From a checkpoint of a small transformer trained on Wikipedia.
Architecture: RMSNorm before each block, rotary positions, untied embeddings.
Each number is 200 + 40 x the weight over the matrix's rms, rounded and kept within 0 to 999. Layers, rows and columns count from 0.

# up: layer 5 MLP up, 320x128, rms 0.218, rows 253-269, columns 64-127
# down: layer 5 MLP down (transposed), 320x128, rms 0.197, rows 253-268, columns 64-127
# gate: layer 5 MLP gate, 320x128, rms 0.226, rows 254-269, columns 64-127
up253,242,218,220,190,231,276,161,231,109,183,246,208,171,194,212,230,171,164,174,158,275,185,253,263,179,219,228,220,196,231,262,191,188,234,204,171,217,220,239,133,189,246,236,213,240,195,183,227,219,155,189,228,175,151,159,280,227,188,226,167,180,297,145,195
down253,194,145,271,182,206,146,189,202,255,163,216,207,163,194,116,249,246,184,221,218,203,242,225,169,216,181,185,170,186,165,177,203,132,203,250,189,215,238,131,150,171,193,145,250,266,216,263,197,158,148,179,211,212,252,154,154,240,237,158,120,240,171,184,164
gate254,175,173,227,265,255,232,175,153,136,289,162,180,218,279,258,289,253,186,177,143,189,179,170,248,195,223,163,167,180,264,185,232,173,188,209,204,235,245,260,210,250,270,189,171,233,180,247,177,263,191,221,230,223,242,238,133,212,212,164,217,186,136,255,194
up254,162,205,168,174,167,176,165,223,174,168,182,167,129,187,136,219,213,192,293,195,254,246,140,147,201,205,245,194,217,172,198,222,184,243,212,171,157,186,143,213,214,176,219,262,181,141,234,178,125,141,224,195,183,254,174,204,134,181,262,169,217,222,231,180
down254,158,164,171,197,167,166,204,200,170,198,220,231,167,125,225,156,293,218,202,247,128,193,193,201,275,151,206,179,138,155,195,248,221,250,227,222,239,190,121,200,172,225,269,163,250,183,171,218,237,250,219,171,225,213,181,225,181,175,191,196,188,259,143,219
gate255,221,172,238,220,254,157,231,172,237,238,188,252,211,189,200,186,245,257,168,188,242,259,255,139,155,166,192,148,214,131,189,129,229,193,295,184,216,152,190,189,177,219,154,206,122,118,249,200,194,245,184,230,192,173,220,186,185,253,213,199,218,182,247,141
up255,243,229,179,223,176,180,160,202,181,253,171,255,176,261,217,81,203,246,178,268,185,273,214,181,249,240,205,225,210,191,173,116,210,212,253,220,220,166,205,223,198,225,197,279,167,159,167,191,175,167,278,195,154,146,251,196,215,248,193,233,255,170,209,201
down255,163,170,226,208,150,220,196,197,159,228,244,231,162,151,232,143,118,251,164,243,196,233,245,249,270,207,173,218,118,219,202,230,200,174,204,332,173,250,229,220,237,209,200,145,235,227,163,243,207,200,185,239,231,168,266,197,185,170,208,146,238,103,152,192
gate256,208,162,201,171,191,295,224,165,268,202,189,184,227,231,237,217,156,177,158,220,267,235,204,269,190,226,253,75,206,187,205,181,226,132,198,264,174,191,189,176,221,157,190,183,253,252,212,286,272,204,283,161,217,225,217,181,139,172,274,238,207,154,174,240
up256,271,234,172,314,222,195,201,279,170,233,190,224,177,224,218,137,267,214,177,245,214,262,125,161,174,172,235,236,170,184,165,222,152,204,184,198,224,246,203,139,175,176,230,131,165,180,198,119,164,211,251,192,165,147,122,202,251,206,225,236,205,151,158,168
down256,187,262,256,246,126,190,180,250,205,229,140,193,191,258,245,171,230,205,230,164,153,177,123,214,272,131,127,196,128,206,173,191,238,215,181,174,192,234,270,149,253,242,214,167,160,89,153,211,223,235,148,212,210,221,69,199,222,158,233,184,142,198,124,284
gate257,153,248,242,266,271,211,186,228,166,186,204,187,247,252,137,164,161,221,178,174,210,182,173,184,183,154,212,228,138,179,275,208,177,234,174,158,161,237,227,140,143,231,218,148,191,204,217,228,239,191,191,194,162,216,186,163,186,218,193,170,278,200,222,243
up257,146,172,246,221,217,186,199,186,189,187,231,207,227,228,190,180,147,178,223,209,233,251,129,258,204,190,217,216,167,233,189,273,226,115,154,223,153,206,255,137,159,125,200,209,258,231,209,161,202,175,170,160,229,173,235,224,144,223,142,199,218,223,248,163
down257,173,106,257,144,171,232,223,188,127,207,173,187,198,303,148,186,125,127,232,198,194,249,131,189,141,144,206,213,181,210,186,227,199,132,182,230,220,133,150,127,228,202,220,191,216,245,223,185,221,197,214,205,172,218,209,201,179,189,145,137,163,202,182,189
gate258,184,279,222,162,198,176,202,291,262,283,172,223,200,216,204,161,195,137,200,118,193,247,165,186,175,224,188,194,187,210,171,85,236,189,141,174,210,163,199,126,212,221,208,180,291,175,256,237,195,193,216,196,143,219,181,208,215,186,215,217,229,168,159,233
up258,155,233,250,201,265,228,242,120,202,150,194,216,195,200,120,170,208,200,195,208,219,247,199,220,263,192,189,178,234,144,206,252,70,222,212,210,203,154,237,178,217,157,148,183,111,186,185,231,202,149,234,207,246,199,184,121,203,228,218,200,275,156,144,180
down258,216,117,97,236,192,247,254,277,142,211,255,222,169,243,168,132,269,275,162,165,175,252,172,221,153,242,184,178,212,133,167,153,254,212,244,247,146,158,207,199,205,222,176,87,223,234,248,115,182,206,166,174,225,227,212,133,236,209,241,209,186,207,149,225
gate259,160,161,91,214,277,158,165,120,158,169,164,202,210,123,212,197,194,171,168,145,169,186,227,178,216,207,183,203,165,175,195,195,178,184,238,220,233,174,235,239,191,139,261,174,215,238,196,150,234,150,228,229,196,156,227,204,202,145,182,228,257,245,169,192
up259,181,194,168,220,219,145,214,211,199,127,212,214,223,199,219,203,208,145,197,224,206,230,156,202,177,172,222,163,225,223,225,204,181,205,212,177,221,114,163,191,244,244,177,266,207,251,209,162,205,147,218,232,157,191,235,210,190,201,159,167,225,198,224,107
down259,204,150,140,210,212,189,170,232,176,105,141,204,246,234,129,193,227,189,225,143,240,169,176,221,229,162,165,213,196,201,182,193,162,174,204,170,217,132,189,221,187,235,137,155,197,197,131,212,168,203,238,145,243,123,203,167,180,197,162,182,166,186,185,205
gate260,279,255,203,201,143,217,241,234,201,238,107,282,175,216,211,136,271,256,225,248,149,158,191,181,208,174,184,208,270,203,204,168,236,234,140,178,191,209,146,265,179,171,128,236,159,272,196,207,275,179,137,242,220,174,236,227,181,176,207,209,156,172,197,204
up260,201,181,157,245,177,144,142,192,202,215,115,237,172,204,227,152,223,216,176,216,162,108,235,225,235,150,243,204,243,234,212,129,204,172,156,167,233,256,153,249,182,180,188,222,203,173,204,224,210,209,190,232,258,202,249,240,168,95,166,153,156,221,281,218
down260,136,187,203,187,202,199,168,221,171,190,133,177,175,240,164,210,213,170,262,185,197,244,190,257,157,180,229,282,192,175,220,171,210,226,254,257,229,201,205,133,179,140,129,176,326,248,184,212,232,159,188,140,215,166,231,195,214,199,223,217,125,161,277,164
gate261,233,238,114,211,219,202,170,215,148,268,207,243,252,210,199,210,208,160,192,202,217,108,250,220,191,215,221,189,193,219,228,121,133,253,184,229,191,202,184,204,184,162,211,115,167,270,190,225,232,203,300,213,265,236,256,213,183,291,147,181,221,223,201,214
up261,215,216,212,290,232,194,272,226,200,233,213,154,132,236,231,277,238,248,217,230,184,208,180,262,156,170,193,109,163,234,206,202,221,185,216,144,226,258,201,196,270,113,202,225,192,162,231,180,169,146,198,196,135,211,212,173,180,145,135,262,253,173,205,138
down261,231,239,220,173,126,172,212,190,156,217,226,123,212,269,235,180,132,193,227,252,162,251,179,197,221,204,188,163,228,194,210,224,280,156,210,175,220,210,176,239,231,196,226,233,169,132,174,237,160,154,209,238,230,172,226,194,222,180,139,195,180,152,206,183
gate262,151,211,238,281,212,169,173,234,180,116,238,188,232,222,211,202,103,173,167,203,236,179,145,239,182,198,198,228,209,174,119,224,148,196,249,250,175,195,166,260,184,224,185,226,207,188,268,179,126,222,223,201,258,171,178,212,239,199,205,187,195,133,171,269
up262,222,214,229,205,149,213,199,172,249,117,246,235,269,255,189,201,112,172,234,159,229,138,107,218,232,167,200,278,215,129,182,192,187,225,204,234,117,206,181,230,187,307,201,172,184,199,202,197,161,241,234,179,170,192,193,255,152,218,196,175,195,235,179,251
down262,216,241,172,118,146,294,189,164,219,220,185,155,193,229,99,221,169,230,184,128,214,166,242,200,151,190,227,284,164,239,224,215,212,172,172,273,121,127,257,270,181,217,192,151,177,155,212,257,199,210,180,195,109,181,239,233,195,183,179,169,170,308,154,166
gate263,186,157,139,122,260,172,215,212,209,243,205,170,172,174,193,274,215,182,230,220,178,189,267,207,178,214,201,187,173,206,175,254,202,220,224,216,179,154,209,126,175,190,223,213,204,191,159,128,205,222,207,160,229,219,195,195,201,247,135,144,205,205,203,205
up263,212,221,212,208,240,268,245,171,219,167,170,272,116,228,216,139,200,274,183,295,167,170,194,139,247,188,198,227,203,185,174,221,106,164,213,225,259,157,210,242,210,178,126,177,239,282,192,218,253,201,337,232,210,260,150,251,135,234,160,185,133,206,182,179
down263,210,164,175,124,240,165,261,192,119,219,269,181,164,256,231,175,156,173,196,251,190,136,227,243,211,255,250,188,184,211,170,203,258,240,149,112,194,137,257,188,151,197,179,234,166,114,167,219,219,223,129,181,291,272,168,285,196,203,209,166,181,183,224,172
gate264,248,236,205,234,194,123,219,245,211,183,186,191,196,163,230,213,197,275,151,204,267,207,200,205,210,152,116,228,273,133,159,195,246,265,217,196,277,262,200,198,228,170,102,187,181,204,247,192,198,230,243,221,215,208,172,205,220,297,209,221,165,217,171,177
up264,212,163,192,167,248,232,233,187,203,192,157,169,191,192,162,161,169,179,166,172,168,161,132,254,208,214,227,154,169,225,200,199,183,141,121,169,167,201,200,186,202,283,197,264,155,240,181,252,147,193,217,159,146,156,231,229,181,184,167,180,169,197,227,227
down264,223,249,152,206,198,246,188,197,236,266,224,235,209,179,221,194,261,131,167,192,188,198,163,265,202,164,167,182,207,212,229,139,181,221,133,173,196,181,137,228,158,257,289,120,245,179,295,227,216,199,185,168,110,211,186,243,204,239,229,230,227,185,161,248
gate265,223,160,141,180,272,282,213,225,209,206,250,189,263,212,189,211,183,140,273,188,250,154,223,220,147,229,198,230,206,173,140,182,221,206,207,227,164,249,178,152,157,177,205,206,185,190,235,169,254,213,182,207,174,199,218,214,233,141,176,208,242,215,152,131
up265,182,222,201,263,205,226,191,218,190,160,219,147,172,234,170,195,210,224,174,186,204,179,289,219,228,225,228,163,177,225,225,262,196,175,200,169,215,211,167,191,157,161,173,199,174,164,160,222,192,194,205,204,205,222,136,216,197,166,257,191,187,143,187,236
down265,224,218,125,247,212,261,196,223,149,200,268,306,153,156,147,219,170,201,195,228,142,191,214,174,144,186,142,175,137,215,226,222,195,176,155,154,122,236,170,242,200,156,190,157,192,194,179,162,190,199,228,135,212,224,259,178,201,102,149,199,229,200,211,262
gate266,210,239,221,221,278,153,162,209,184,219,188,150,160,227,234,226,160,192,189,254,209,221,188,220,203,223,224,181,166,122,107,224,255,227,174,188,189,231,177,246,201,152,182,186,197,140,229,296,258,184,221,173,235,196,181,156,202,176,175,255,153,241,139,206
up266,133,198,186,194,175,198,265,129,231,262,176,184,241,140,237,189,175,199,205,201,205,185,202,234,207,238,195,211,197,288,196,164,176,157,186,197,201,152,203,139,239,252,222,153,235,220,199,177,197,136,206,192,171,271,252,208,191,214,237,193,214,203,122,193
down266,207,283,202,171,163,206,152,221,179,194,120,275,162,157,208,190,243,241,152,205,289,166,210,131,212,255,265,303,241,224,181,176,272,248,193,204,183,168,181,196,177,206,214,189,193,259,258,178,188,184,139,243,227,137,192,218,222,151,193,155,165,244,180,234
gate267,216,223,207,210,179,147,190,220,145,227,161,192,206,170,240,192,170,187,218,190,169,135,205,174,166,222,190,190,248,234,285,225,192,124,217,153,214,193,241,250,193,195,199,246,216,121,147,191,152,181,271,128,168,182,220,162,178,172,244,210,152,172,133,150
up267,172,207,273,226,181,192,185,222,165,194,221,299,230,184,136,192,172,176,154,206,217,161,147,196,221,193,192,182,224,231,235,201,239,186,245,181,209,162,207,276,227,201,205,235,193,191,201,128,104,202,141,203,178,193,291,166,236,269,201,178,192,165,261,186
down267,171,194,239,194,218,219,243,218,149,213,186,208,131,119,282,154,251,223,229,207,200,237,219,137,151,210,177,236,273,176,206,149,154,219,191,185,195,203,283,167,201,202,197,278,204,242,162,172,185,217,210,226,223,239,170,236,220,153,236,139,250,147,267,191
gate268,192,153,184,221,158,207,185,162,187,176,230,209,195,178,199,240,180,237,168,149,211,182,211,125,231,145,163,204,151,207,162,146,251,222,197,237,187,192,191,190,167,192,160,105,208,179,211,215,194,215,227,220,230,142,206,171,172,265,197,151,205,208,188,203
up268,247,214,213,196,231,164,243,226,206,155,204,249,205,197,296,195,200,219,140,192,199,225,184,190,149,257,161,213,153,228,234,224,228,236,206,213,149,285,182,160,161,209,183,116,213,194,239,245,217,215,191,241,145,185,162,178,248,190,145,263,247,234,165,212
down268,249,164,257,231,182,177,299,245,217,204,168,150,250,183,215,199,227,121,177,205,216,171,178,192,173,258,199,180,227,178,220,293,119,118,250,196,162,234,189,228,222,192,166,182,224,156,217,242,186,211,170,249,229,173,138,248,204,177,142,251,224,156,174,180
gate269,219,216,261,156,58,227,200,148,206,172,260,207,198,197,202,264,163,134,144,204,57,173,180,174,158,243,193,202,171,166,106,109,236,232,239,229,291,236,201,233,272,244,230,258,231,230,187,182,203,249,148,210,159,150,273,261,213,239,165,198,161,179,293,124
up269,178,327,226,247,218,232,254,137,197,174,260,180,229,171,210,276,157,183,263,196,222,154,131,206,248,311,208,159,128,193,254,196,231,251,191,200,219,205,263,233,292,157,238,183,197,207,236,163,247,159,217,186,259,246,114,190,282,240,175,194,206,236,133,108